Each number is 128 + 32 x the weight over its row's rms, rounded and kept within 0 to 255. Layers, rows and columns count from 0. Numbers have three digits each. The size before them is the row's rms in percent of the matrix's.

# layer 19 attention query, 256x256, rms 0.126, rows 0-50, columns 128-255
096:108157073116172182101110138110111185127103084149123139148155145136072120165127085165120105110098144147184122168122094120137098130096123099106130088097101089116147187127089108121198171097131141172182056127138168121143128087104163087126125134185141170135097172129106099117130086168144140122101156117108126120096135133131099208123143115177152137197118087135158110158127151127100182103114
099:079136107108068149127128110114171099151126119118184122144135163114057184175095218109103111108125112164100144128113117132102133091123095201165172159111181083072133047095086113124122142158090161108119137071180142198129142187154165141172092166149196141112177105094140151138122122090178121186118094124134133142111162105124113199133145130127086164130098124164174092145166093103165147133142
095:177135160108088111205147130164117142152084093119170114174099195125155151143138107139155142134135094145131169094095115126123105151151123116097153149162166140118026158136104140118164119109142115168184199108148093095169151141100164167145100069108158145144120158092057129128134123131087076061118137202163152121144151124131148215104154127132092093142125141153153125097115186128131074083126
101:105120149129124131134162114150187113121074126075135175101128082054145141117079101128151118157199149098148123175130175112105217225085162134109097151112149087149144065134158119154144139094130110093131090185098087109128136131151123176138156125050145165109153182136125079140122144102129177132120144135165167171075188107068199081084114097163184109161147120137126111140157073133152109140180
103:106115168122101101118110136132159089089203053129107097088091178096155039138130145122125136145139119117061075155140141177140119157147132060138141141141129123238165159156129101086120134144118146145156215130133105094151180172151114157145181091188111128082145102086179152120118121135092109099104124149124140168118087078088144130138115125077115118118056159179112084169123164136101095166194
091:141174086180107166103118080124128169168147148110110178122142103114171157188093085194167069128142078073118151169134137125147124185080140106097154153134179137114130133160135150072152091142073046166152108098126153142106119172139114149164144082164098137147121079113187088235161135136124134142149119150129113173114118093081120126081163178119140154108134069080114125100090126090162077132141
095:149094132133090135150140140152057111126104129166156108086142140213089179101159060130194126143153058042127144106107121105097138136155124077127180098195097126118140083112117085086145125153113149148115143147139089118217161092101124092107117139110141151069164136090152094090170133100135173137165152127091090136147041137112099201121109117109180179165074140111136142155113108116110162106123
096:188076148137177173138116116168119124113118147113133087084141145136127157158138133113143082099175168150084183135118131206086150157123090157157090195073128195145120101165162132140111160164120093077057186116115128110166136149095130113069109111122093135108103114172144177111167074164112165164096142069115092134154108112142126125128097118130161115114153107111206159076142139153190138137155
102:174093166100088115148142101170063113097139122070124118159126115109116113139155125129147205099146154116070062080079104112137125116108151117153113091107129141159139173131148174138119152173114103158122141180157158119191116151103144111090153129176132168163117149137124084167089120143123126167169039196141071116153088106111148108120154110192105120151111108095173171103137142093157112160120
098:106105120087114126146147087092128132147143122129141125122118165113157121132130138182126118101124148093140110128112186141142144084182143179098178027126234098130210105146118152079067160111154120159163093139142073123117167159145135149119168106144185093118115099103091168124194157075142129132118129140142109092171067177117116108106131139131167086156152142104072092111117126088106169160131
092:097159130167081137106115133178111062088176127085108129149115178084104151143103155109198163091163207128111156124083138130166105083127131097122144099083139136136180152229107141040132150089075075101089141164131120146171076143139151136111140129152123081085122159128128087197171150133126149110136182128121132040160146128164102106143124154067106104050107138106109140146122080139116104120161
095:154147141154188134064155138114059076211103095157089179142126180156129102184115156144124150173106124166094100168130127104084077073113152165137117136193187157155123158136134127113120087128098182151127117148110155135111147116139128116099156104143075168169078130142159146156088111101074132103105106150124149162107132187118143116137122118139108072100139083153138104130122139098086176157153
094:143171133103123152151124149105140144128125194095045103127125120130128094106135105167136125088176154144122107171074065154071074103115120087106151132070088104073144175114164116099102122153183184133158104125150186131146049127152121124124117135121164152099121116126167134115120163126129117057106105112172138088128157066138165197037112090127148089114132191112186099142148126190119133165166
100:148122131158193074144159158146069153111136142092113120108097177119162149115118146125113136133165078138154107151174095156122071091115115104109123104139127114048097181159126149094131120094122141152140101153184145085166114126105118119120096143118186157108182132115156134085164117162125177087139122150166150120167167070130071101174177169117127093118225167093106130116125100087121148103160
097:152102112136071112096045158135132070072164073110113150056103116125097113100115167168143120103152137180201124152113119085127145175067136167130116147113165155110177115000131137121117119114091122118135096165092149124136131128114118134152126137111149126120126149160159098121125131130055121115122086137125135106131103129104108094119125204157148166149131098168125098143102177125154101182064
096:164092105161114127167143134160104081165079109127172093101128139169081128114107130206164118138155131168173130207132085148122152083186109083121061145129071136142129189107124150070124116060133116105107122134151082123121163126140175108124170054138131159081138120119059109173112114078130106180105176096114136159155194161120152086151097097140117095143103145088121163196180192119169125166060
096:126137145120148130156108205104102164136180144155107105086151159161116136073134070153115119156101128109093106159080137095151112149054158083119116071113126103107157198199125098160145139092167171099098171124152126144129151107113172181100099088109188120120135139126185109143131097190111175125181052120118195123130085144108135161118095147156102203109105150111128123112106158129075157104154
100:137147133107110183139145143115125195157083115173096127146139119144170107145135065132086132115123092123120099166158120115106128126218119088147202139143104081104147097107102134159123118166146143117200139161094099108108140077077080073152167129162177168108134143175113084168177072140094113152095135168132118116091138155155146106101113155124116105112062131135173107144101137124097081099145
089:147089152120155198120159137117102121093156088129121150109117112103126115144151131143135100078104137236140211066137090093127114066141098105089117124132051107157113140156146146211064146163110158098123101169104116139120097104177111191157167146124114182153151147145093103137187113106120160085131107102067142147184096142096139120097088172105118143161103117105176105139114121167109105136151
101:180120116201172141149113087179096097194120136075104145201129122117136110171065160140111165130119095135122130097115098184120116094072084137143145138149149138112111110142106116078143159141148134148105126134112196099143182079155132158085129140140140087084194065150130054120134226166097168122174120159120109128162112106180158146116129131150140141163180137115117113137148137114179144125128
094:092106125151147129117129154139157122109152130091146126100165171180139099176143104207139150104116117170144161105109158141179106135211139177136124155161112107192091093112125027162127116148161136066112124088131152129059141162133146146157149110157167124088131132085130147121159109138117186182127186159159150100133104135114143103112115122145125086104109138087108137083111161169088139150114
099:158116172187144099157164157085146163138126132121136230125049115070126136150057129119110079157146201109092168107183114122122120134094090123141088109126096123095123163123110128099065147119149085174127155126099107146153134161110121154122137093092065054157145079168094126218116134167118155137163146180127147117133139172113192056147158049093120180150101141163167132096126118178159156117121
099:144142083178024117199120145139130072151115119131140174137136137116151171154140140038115177133139082117127091133057098137081147147160140096177128088133140155106062134134131124113134158165152135152146144097101114093137122149114151117085121133135135156101120056151100153120207090086172086105075093147144102135133086154082135138151143174134160180147091116143111094143116134167114094096124
095:140193104137083164115129117175099100173093119119165115118109144051099116130166095140086118202138118089066064131099140089102120178164044150156193132110075098099069091165190148156113163146154162121138108056113146109156162163179126168090108133124124089080086122165180031094186088127132137145128101076112173181148137146127161072048141104109151103097146107082156128127164124114112158126107
099:127128087075099135141136081110098139123108151182108119130131121123133143151133164126156161132127139179156115139082205151109137148106177153122097107172169063148134166131081138199097187122153159124101116104063106156037177150079119125130113120095104121122109138154126120095072142119149139143137113111166157105171163128141176123203067080137114155174133135169132124076120104146129088165160
100:109169059108118153105162111146105168151155081130169090167088123146156180109092208132140141142134038164194142137167153112131050173100134148139088127197089142160128102107140092146120125104182069105142215108101136135167142160126129127135198107109087183125129111095161170151158133113105170119150143115132096095124133157119114138186099039137135136088053132108152158170107127124170137119200
096:102149135143112129204118149122131071139131150145112098087157146106121148099153066109155144127152095073100101173146116177157142190130163138128119085175158107111139140098101151124134143120120096133132098101168091124157047133126098169152169201126111083138135173170121225084189112177095114116098097094113136123183147169095114139145112142089090188169156118127176146087154164152102148103141
099:184120090120115159100137128157112053133165120136140055090122110138139151068078121096108133178130116153152126122142101110134130091176149125136169096200100048153137120149168101181097176134094125126173147096149146181092107122141182118140147163127161161175203173135062122135157174113141161137163080153145103165150145174198138145133146147151134093149080082140139098129146130132169080152126
095:176140184162129098116186097115122088159122128120074155142195108155094111095119123141085123140129107113118108092167092142113057105110117173130144113117087157143109096175112132091165096153145138144142163117120159158098121143096083127087097093131143100128112102129140107141109144082112103114113157158172132118109160090088213119096203123053091083105136101146116169150115119191097038101119
094:138156127137050136125106176146101187144151108144129111123155133139093049103119115092185135119146191180183153145089136103042129115161122102167162129109073107131134181181132110156152130141142083165106144074112171107124178181146048136104130114094088099126190127069183113147130147150175114158151167153144136065103151137150133142142102108168110189184121134159126103109078131057174126125128
086:141132165102137188095102114129104161147138151105147186138152174117117094223174190188122129104038131114163106108106185121080147129143111085166132125161131145151145136118142111144150144134163141100138159185160170173122119141101140111118099122113130093105156138135107189150144040132129131158132114158148149159130107130136151161144187150104110102102164170115134164113132137134126142153139
100:126183122181062155118127111152087107173212172101157074129148123164102140122140129070134057118170139082097095133131116082126112156216121123077084093181145177077143104157158144115101109153106114085162118189164129155131144107169127087150109124085190129117120061096179158169137142146104095111112139096153177116162110163095143106172207153113143101082098142124136188178136126124054151094142
093:095154174081121142181179094157133160123120026101176123113099097128182122181124160091117094150096114125175134143148108091077150109135131123091171113089203136130170107091117111128130105076098095086163117115148151118098150139145173135089074152161092107128119167170131214099108189160148130127136138122128112120160099125122145087147112127112148134117140118119151162103154166159137113136170
096:101116120148151169094128148155213096115088153131114125172131104120127185108150148148186057171122185159086102130154189148115140070140151094119152101160151141074063110112118112139082063126139231109155128065109167162187133106096193105107122137203119128114166156172121122090115112077123111106152163165129115070056152206113076109196161150092171161103110095126063165112100186142146148130187
095:107175161099107091132164170097118127105155078117069161130142122149165090047128111121204158139148164128111128108186129152128137073121119119113100107125128132105121172138117167065098160125167110096073099101112131191140128143157210184122060115095105101102111145142097114114122196131146178053181105123114103172148172165075099106170132159131138138086116105204112146150140106170112130111128
095:038097145123100108127161067147125120111069177147078126154093097055167133100081110135136133128158104164159139106125108117124088160117140125091145159132091141169120141114120108115184131129152115148152086119091189108105075075106122118067113121133136111153131130094088086160099167154145189189119130156129087108167141134149176150150195148125094137120083195160095124142144170144101154116147
105:160069156105132095131102100131077114109143147197105126135188176109129168102130159110139125169117145085090125097103145123084153127078072143115110163167068083182105102091147100184143109130079145148158107144126118143183103132159140123128128164146149064126154119073155131130089112096173067119127131124127135069129144118153070096115146137118114078104057108186102122144093039111134167098097
099:086160101147108155143101073150069110164124095107131183081119097118113131119119095128115111196169144179151134164115185162098104164119079140167114114141133120110139140135116123112114148124137094067134110114126151083141037101167153154105193170108190101107131160163150133082101058073132073113149059150124071094115156107103192134164173055124086091111152153134106077111135122112071084129180
099:200125150114131054104169118107105071070143106153095153137100113140148134176119140112151133152171167117164079138135139176175159089122136090134149107111137139138131130150179137110111157110115137141187113121114118115056049163124084139074125100161102113114072146125175110071126149173170105137083125116142112105133076117094134095118110128140143070146174151142114151125131147159099141132165
100:127121164105135149095097144089098131186127148100104156151107142155110185119083091122067150121103139089122140071142125161117182149140073120092143136110142105144079096134119078133177148161194114119144139144130178118113110130119140128078081171144188114130121171152143108195114108109161078149097122175094085079149091089106132123111125156143193130097121073155155114122135136075203174163138
096:123135133208152176143165132128127102148159118194158092138088137127096160112187024169114161121184122159044171121163154125124139098092099111125118137083138178092162076074108139192109095142138114106159150184102109153132155156145137134163083098103105095100132197147116179183103170157135066114124124140148147123093148144152168130118129151146176164130114113127159122150140093125129116131142
106:120148086095102096124111137126097143139117154129121168097177093127117128090120143189122082121182139134158169097144137087181140144098128157159129175152122162106182157079154123071141074139105182167116142063052142141086145107118110173103172165097151080116102134089139130191126108153113125104115068134137208189137152117107155116070123140113135146107131113115184111114140136126142132143117
096:122141120204053096113185149116107169123171148182075184163176157180177166120094095092064098110076116138107121131119102185144084121132133142098101155163156143087118129105126143099095120119104138115068110070100076083134145096082129119134098170126120127158165200118116145138131081145132130075063151112090096116157099139153127104091093112206121122119100154059137097173087086193152095122136
100:087124180095136083123119093141165093186180177131110089115119117150074072111132077154062114142157098143127119161129174106159068086105154163117139133082144141108101098128096080085150125113114120134092189118137114126156103153098151129124119165077110134071137114108072111163153138145130142129138135149121141147100126183120060144160136088159168133134121149094140152121107055131121155157084
093:127127129108119164144113096134163115144128142150152102109167110117134149142124113152131121103166142171113103084100051112115080161163139153137121136133139164054182119077148146144174072136148168192089189128110207124118093139211145108067147110136132140091161157122096101098103077144123142161123161169167070140205160153118114135181194107092150137134174187122160128116125173062086110059145
097:138118118114128157133168097194081131156142103130129119126185056141119164157139136137136151131103122107186092103108126134180111132115109095130095139166144095095128156128098113043193090096125138182105062094165091148097103168118149160133095128125148159123152115114140079171125167097114126111110140069160112129135157162138130108067115081096101121122137065114171125111103119093080142163118
100:173171051111125094166130119125183124115091148112162137182136167104123109147111096193155141112146086154131125069144095133158111077144083174081180102144112068102109096103147107133120142108130144118074112135143077166134137141108103100126123114149139069132089146093164070124093086148121107108173195136173107040124132156145075102204158144135122123111114085151154134114135118115117147138194
100:156084126088128144149093116126127141104114112113123078131150188136077079152107140134051137090172133161137108160086120152087157101121170119122101115194076156115088088071099093130107168107045141130147154160124133141069086148170136153131125164107147185141119109151165129136112163084199203167206151095107117127119092141135144149136096145156136124115169126076147149105143101080086121120112
101:145165097129159144058149122190134102130141148135105087109163096155188166122126106147164166118084117124099126141085161113111136157080139149153087119136133115126136148181159113083105106112136090196101138117195107157090157100160159142137143096119131145163116145131096119125108155096104110065122107150165193149113152169100138070083089118173149155086034126091091097101157137176106194095122
105:133115121149089189111084138138133074168134143126148151075032146139119136084123176149123131143121142133054124104077083134129143130074132160165161120086163085121103179106149105139150158110177116170114134094142148117137155143120095033151143162126161146119124201057113117160209143099102092148121139127153147156128154160157080114175172073126172130146125107088116155082123090150154109090136
099:108097131170139155142130131141139141074136160118073155136203113144137151116079103204105112102137131133092149188100144154104148146120137175167146082092143157111116116096103101188139086095151150099184101107123112094114126127199157173161152152135166159171100132057092128134109153116102174134102117150139146090081096115134110102137070112094098139054180100121098109118130044105080123104066